Weights of a small transformer language model: 8 layers, tied embeddings.
Each number is 500 + 50 x the weight over its row's rms, rounded and kept within 0 to 999. Layers, rows and columns count from 0. Numbers have three digits each. The size before them is the row's rms in percent of the matrix's.

# layer 2 attention value, 384x384, rms 0.056, rows 185-191, columns 192-239
100:479469478530468548376474485458556469456528554608529498565548552505531512582513504496581559517436562504568521538498495477527570657422531482483425
092:484527460543498481437512555467532564459473466560555538443544548450446422541525439507542494528484397501559577509463570517552541496498472474521485
103:476510573432533485402400513436522524597548510486504537444397438490491610485422410539547400498453467443506510524493515471443465472494402474555532
099:480510506489560482436431548505444581479544504508556428505549523539491491545483492574514538447461509474535510398521487591511492508457527413397536
096:503415478461509558476534520487567527567487497556523449533514510450544501488475503493488595590484495543433439481518504552472387504482487496528405
098:579586500422445498488523461405534492537490542521445531451558603486429550487565486495500497503521451528510588508465520615490492477499508472520510
101:519529548554386565504431490516550544441397481473518610543435470577508476595451486473422406542584497540513518536569589594514548559479520460576459
# layer 2 attention output (transposed), 384x384, rms 0.0674, rows 185-191, columns 192-239
102:529533501477482490568501479460438523494497452427532432491464470414479458411521458459501427583582486390423450498539457541534445513615444405389520
092:482501508472539505458545549441535505555540484446493495466519463574583599474404616549502493433512490489423427547475416560491437496551483525451449
097:559558530502424496527572503582470498460538412530574409570516512392513432466520436527498492571464446501377464557523564475531500501430582444443513
101:451436528555489518529540570498455475539496461523478409536479526466500432557447466379502512455495469463432457514487554446576533567463494519459502
091:459486388465405477472522503464517522507433452505474534425503445547528496505485497548551491558531479427540469599497489443460540439510466400388568
096:499396456571493434395496596560536488467543499580415522626486474519532436496553527536420530462440397460507457575412542400478511556470480532586452
098:500438532450580390531451537506424575499539547416434476463511444529423436577550475505596558545573559511433488492508488491500391479540538537463521
# layer 2 attention query, 384x384, rms 0.0522, rows 192-250, columns 192-239
092:466464493534555491458520485591474530466535491625504529565426463502432541495463550590544497541516528492556563455572528571430494508574497435495479
080:584438544469476415466553405478495573587445592447523489563487480449555578478544431439596443539523508505465507476479553530470365470515420476494491
087:427505479562528470491479563542583447483507447460423554523553574418553473502481557540481494430415494412476594533438478518507490512540589499480581
093:463517617522526448485505557520447424455546465531486542431448634496465510445449527564536416475510487503517541432473507619432469463521413494422540
085:442471517457555461476553431530544420456412532523489552458460525478519537492460513565440345577494572480532478488468357566537398556514607517516440
089:522522523531433532588563487424483511452497420586522560497472480489474433464595518701398587553389416579564444419506479458501478444387522529595497
103:464528513394545472515523436477454474461522519553482471513515508449588482441471533419515427440431393458514563455469468494516479502615542465523483
098:572452572515451423476422532407456554447370437555450440513497517452564548459444542431489537460577468502431491529498442559430486552551572615464513
099:478460524501464566424502492479526493551535470470453487627521474580475509582502432481478503443462533519531558521441612465496480439462494594473472
099:533540470466468464455507498440522551519466541521499413467475487480468462426448513541534446369457468517439510490438433497528418495542581492584475
100:520494480480501460430481489556504472477455505450540462492496613535464518575499452532463421636468546546467493515451535524461552510535472460493523
097:498512530494566492422462474542478459457559447524535509514480580510487502508484585539433537568486462410495553511453531558536552541457538576482508
105:519467521526580500500626441513515560523446436411476499508587453524489496450474514448458465503525457554443417520515575462364512551489525566418450
105:527427416473553474465488557466486509535496518441557455514472453463499512430573452561491450470422483405468479573422485410479509431557584534517497
101:540418468483480452567594501455576526465530473562490495448515407542572534431519530470499479441570451480520556528462519527531529547494526516450505
102:570520486468408456559496384573546503512481494442520496571457551488398487515459483421471464594524567512506556559492569480464480483467512506528516
106:476492450432533448486496502545510454454577498528525478520474563499481552398469466482509384546521453580500517393534474480550552458500598520512472
107:504424454570574440454422546491553559455479460483477449530461525406473495551433460475448441498544518459489486502594478509504504502540444476548533
099:505495592531542526612539424538544549534599555495516452509579462423447548575482513475505441528488445474493495453472552519513500535631542461477496
098:501504472547480453532452528520526507619568453508450495537460493481526539586451506481501422505492497471472483462542558505408452458426615539529395
105:552438530612423472435556559481508445443514477530547493506518409486520472481529551502449507471502456471489417496480444499469610509542502512462521
108:561364555481474485465488516553541534480521447440627483570480469574389566571553548457508662450512510552510484502567567544540522531464458547456515
104:488507539491531576592460410556437559561496494529528486542507484551586494453462538475475490521449533507500450527497460466493453609477574475418512
101:414513454496512575543522410494448546505498532520440435553512525543418495480511579504527517553535579497574523550463469608392462478541588521412469
101:540556561598452447404564535483411523423489394488540424488515570471444555547431437424506458559476477538479603512510516446593525519411466531491463
103:519544461403521456542530591451522512443516554402517470517521553484434472507374468515448587492494456454480608598640591441455415484460384493408511
106:480546493463513513455544494507485514460415439545558456511512481524580447475493436513351524519480547502462415496523499557474478449513522435545447
103:447501509424496480606529589464506496536506414507528419553441471488398548463554402516495488446474498447483526633579509429507520415535447503389507
105:529511478445505550530523547498552482468583399471487548587530462541536524370422501517527483546518519435535469449454442501540420485496524522499461
105:491450511499557512463540566480468508577509604506492460550430543499520520523435543541485464516419480550450563523506391535466617427578619454557595
095:534419450508502579550593478533578455504570475627561600484494515479435561492511527556520566487502453531479407607510478522492519473479511501502581
104:501565489463465513545530545394516533446450477505523484521519366468552513485440402485447425495550456484507458426455482477446442516478507476453476
084:470483541387503461477485490396518476458497440529508444528444569466442484548550462461555540535487518465432427423471460435456512553537527577515498
086:430541471520478425539536517536515457498635546480523607566522504445448542515426550448469471499476537511504501436548461416611407461448509442484524
075:472452563474463623445536446410607490476480485497486444519501492511430509564469501542488520499473534399554498470508539500485562486392490483496522
085:460485480513436395562587550502544486538458568473564349531495514423624471491591429541395476408452484549531472487473390454512528568524484539475482
086:519457517517532662455521502503497572493491484451515498412501510521470547506535445482478624457466451521523428449453532515460526587502447594506549
092:502451549531513544487455468574477519530539496416500515443503423479519527560562587538412518442613484492416451545578520576418512460555570425564390
091:533550486575470504543526490569521539520546423542467479474388466471411482455485521554438515453454481373513506507462494496453527482492505480333532
100:421482337400491432471493524539548449551531481584393498485515475454481508435530484457493524408494558510510524518509429452568407469484475512500538
095:579521504471418577414492470464473518446533528576624507473595453425577503560433412556472463577535546499385508493474549541492586506619503515455510
100:566438489559416515367470546495513502561528480539476463552469461524472380534485507482452511514476545504478537415421455527421425460514510572490458
091:562466472396511470546396530421480441545424453502509568521488482533496522531509553468508472489468458335582517417550497489551540449515449475496640
097:465503579469492463474477490478551433502519544541482536458416486531634487524521460476610395531431530568527470515456573573480475557441534544523452
101:581462479481463518442422426481536456624479537416499456536536534537522508498586512541510550601510587446459509314498604463496518510502532426579506
110:459472592417493451446538490513470489495436486584532523523520451566459483479491518548505506510529502448493484557509438447489386547467595461492498
101:487455551501456512486449566580581551470463518538480510427532448503519500531539489522467522525481486535498523464556494515462535582524520517511511
094:451496480519425443500476490445493466557571481411513416510501529556487445560474472511412459561457443539463528449472469501508564519506477483554415
099:488602454583541494497506475458554503515552514522601472435403462525567391494444522481565452513495467563431531446495390494479473441424438435509496
107:544541545461582593483450558497491456388409479596502423538505537512534473473463477536600451423432561523474456482470486542503458495495541447526555
099:559504479544449525423503499454427541497524512585533600475535485489488483480493438486539494531446530417521478484424610458421472480450497598521475
103:520483622476505444478494516506501402468504418470492470521558530509592423598551525434522463602540505422545511468528381489492557499401561587433577
103:521430494580557591474447585469499544517531497491491506524512459510382491501512537551485567550510423515508486504466480499484572529574564451521484
101:538515426451533564477508556528529456549471469508468430540515490462516456511486517458498529456468458437501445443482515569525534477532486509474550
101:520397547438479540488427459459521464495558431471465421391581504610492464521518479513594512538469460525599594555572529478463464472511564447548424
106:485429567451488520507522526518498573500496570413457472470482519475555499523479444478576512491521483478497557472613490524508519465496484536435448
098:529512558614577470506515586440506464573528452439504509551514496503484563468545512467491483411536558453479555510383558544529520441465477556485532
106:496575410619524496555493494431480477486508485532454522444494482478501422531575463472472571466445416536481440534521479494554489569486524515457350
099:508488463557501534576504560501494572554508516480501563547473508549568482516522495480382500491444500442529509591504450489545481528477450536498514
# layer 2 attention key, 384x384, rms 0.0535, rows 192-250, columns 192-239
086:527486433482513446544512446472524492402459537516519449520628576457525451459603437505444467432469440480438437465416491476512501481473581512510560
083:571422522529473529574490454526524558484470420440504519597490551487448502586558590563473494412507455548497412498436433560533515587480563476601491
081:589523475523537416484508641482469498496450504468522453511608522451552515486400568490500534541491399451557453482500549576521531496381516485576478
088:493559567564340467511476500543515537503552496516555519463464541567461533596530548463440525431498511475469547528519525498535482536454468495443487
088:522566523477422453468412460455478502464503558449532451536541486496576607511526492476498585596482478529503458516457499520569469464402478521599503
097:449549484462458434468589458474472531407550492523513527515476434434462528324475398441552442543497520534443463456459450542522533449398556481548549
099:570511524557436668435499553492557513547487393457507492540430468464449517501487485521559527494534457458524500555417525538497513453493546405384545
099:450496537533563464505499439534545448487583460441541490511477584514518499520497463575541546523513512480505489460426635420462432560488583476501505
089:507510498505479628507418527601514556597523485502458584463497552526466526477451573537541549471455486505539488471557589430500525517547476499423512
096:480472539424577546522534520543477494518482528418455535449500455444525463491404516503558467515416423460411448448448479492468520548455586540462503
098:412577424533391557432558414424473506475495451477457468479467428529449518422553503424460500378531456441548502486486551356569426496538459583564459
100:532573594439535514549482515471510492546494529452485441586418429601491488523554444479463457521462436473557537462509484529503524481426554435517496
103:531513520406529467473520504477503552485447448466483532582390516508468468525415542560608433507425589456483507533462537444564467489535460559494462
110:377565450528440504487477478528559430462516606573483548524528449482626494531457491456470514569472451404567425473621499472490471417414439482570435
104:495426574499404599445524537488524516508464506525572493497475495524429544477455530414524531485408533520424557445455457397465461544501419529468499
098:564442552548501445463450541504494543453520443544578495581576500400514389476482470449571437472482492540421430516574436499501576549454539505464579
108:511537541578472497496532486532455462470449390508591502478512565503445438442568529437479427509558383415474593579487445508518501557562478433470543
102:502452486478591563537517542454557490439515434552525517441531448477526447382436468550456495528496500455492431460468559447575505510520579523362548
101:573535438498424561491503574489514568516576485473489540488544550421556444500485489484420333493498524457517486545573508614497444464501574443445466
099:561576558425532481543501403496508457486512529468585457437573623426516409504475454615502463539505439450548481421516425473611466476617427466491570
107:528484585472522592484506518398590479491509509430542515509542471567535570494538548531564573445486618469557532505461470525438540483481398445562471
112:464382479456586551570447563524469533455493431559483530533492531554437466531517494422481495395513410526518460524440417497501468568544543499507445
107:441515437480555464451490494494456522461531572488479566502553506518564537563472428590523564363548497439562467531537477461498497502455484557496473
100:458436458397552602485524499497464540544547548457499471516344559436398478391463476518481410505529438516508502454529417491468582507472439488548533
103:532496544443448517455471524538499502485586529499458465500476492468560490497581544409601517481479406513483439480459573404518454436561523507413438
099:482558471505535485583423447544452550465469500443559581370435482500412416492500495481508472424475479507486455516465438475504610555522647473472443
107:494498506482455543633415472473533542495544525628489473557509524543540402497534597438456500486551451450572523488469466542554513447551447486458467
105:459568505497497469488480415498503487539550561472470543451387472439520554532440526529474466562379446490480414544373417511479447497433564479443522
109:523528468486553481462455383571452512435523564507463444493562565475444449570493475453537445478603455447569560567613556519531533629650472533425548
100:408520439454433464564359471570464450453585508470424516543469603448470451478542495460541479532537570540529484490470664497411518489535442520490605
097:451490458552432486542483524525457502482399532511554493515615571468474573541451552490515529493438581511499485555456511573463469547450516599506385
105:579516540536492517515451431545472536511584495458425529522436397508432517523459395572484483667480505470533428475464554506480441388457532495515477
092:501541455508486511422532573526564500561576510494432512420531543539530554514499582553485514430519519571590461532554575551528353463519427479481427
089:504530517471488523492496611465567538545549466486505433522557541379531560517568557584556523483553482502460485492509426562439475480506492509459426
080:477466485565558409455454512429449439515547511482506552471448416561612443554420497569571461472544549432544527467540505556407536466600520489510447
092:525492491581471444548499411555448532409469508467467520405565466548400596446446582392489548549493547515502530447409499515488423462491418562555614
080:483441551530560553473504513516546462456501490496507503458453424464526491586548498578419399558543639501583439600560452502509473455577354517552522
093:540459573489433505484468454449577487484566443589471518475491469530513563500532545632505532527410457476504473456478560553570395524595556549446480
097:512557527456571496429459472551539557525520492517494478498460528474488470490490425441450439415433492475558473466549519469571453468467607531506490
102:479540545505495464528538487493486456533513424542478517498531491503550460444550569483511485589422408498521473506482417535385485464445596490423434
106:512499544544438469511553517429504482502513490488534533504483563446438520565447491500508509431410587496480454424391434534492533593410608500556488
102:438568458392513497540541496468548385522332488529427429479443471542476466476617393489495520455518421455457528399499577497519550476522547517459489
099:457482460514476511572625630465467489509460419601596496560461564440469548545524500418501574522490580589512478563539540568555530489521487535470542
103:486497494422416430548480582499479515502562459498564467433496454538470661498535499501492432527551478481521482413496381559540415520491439565453444
107:508483558522559461526475485487475459464548417562509557395529543521409482552529660609514523545540484471460489579574545489507500545505474544485477
104:517491485465643516484462576489357428462497532431486454423557465417520601503504504529438556425443499494523464478553431507500511482573495439571600
109:458473502479496576464526445480486404448464584526512424430404402497554576520451460458512418461527566515518593485546490514396491511540408515487396
109:593509466513613545543464469487516543525531456553467541519456468478430568485525525502482529482488493493531506454434440518576476457423490391545420
098:561588529502504578472617388578407494496610436558584534405497467514514522515552544604507505507548563556448558505529492523456433439451480550510502
111:401498525583499480451503396536558499442564526515475517472455446569426572538565554544429592471562405518512424536506541498417500478495467505496532
106:525516511504524581479547602515418480454508509455542523556512475423540549485451497544563477464512629469490455497470524502526486610517459510557473
108:470467535395504466472523473560554497481559519402498604525512477534545543453511470567532541517504434444499425509445438516539469419458600496500601
102:453539435477432466481534436501565550508514442527526477447499490517514468602467489467443558504553466480487459498450499499544364531536447504523555
107:502527540531481469527505433536478480427439520552548467504520456547529579508526556486406518492471496553483556549625507507512423465658509509603458
101:500552494476471488551543474533570531507462543426422530620458561511527541455503476417458494496456551407499429569529433492428443415490423492480584
102:478417507524529536468505567505496523656523460520554471620521443436535488543541559528488482476469476489443482534420501563485548536371554452499484
104:623427534421459508563496476480542453508436427567537489475559576535439523515552557409465443529484477502531431553501540590495489498463495530430365
111:455563594560502585591435526464487540477460497438434403426474413518510517524514465482515575473455560499455508492466580445442517540515509439607480
099:571484576396535487468496475490473491513509588542470545397477471553418393462533491500544562539521386484452425485497525485490527507479522432505523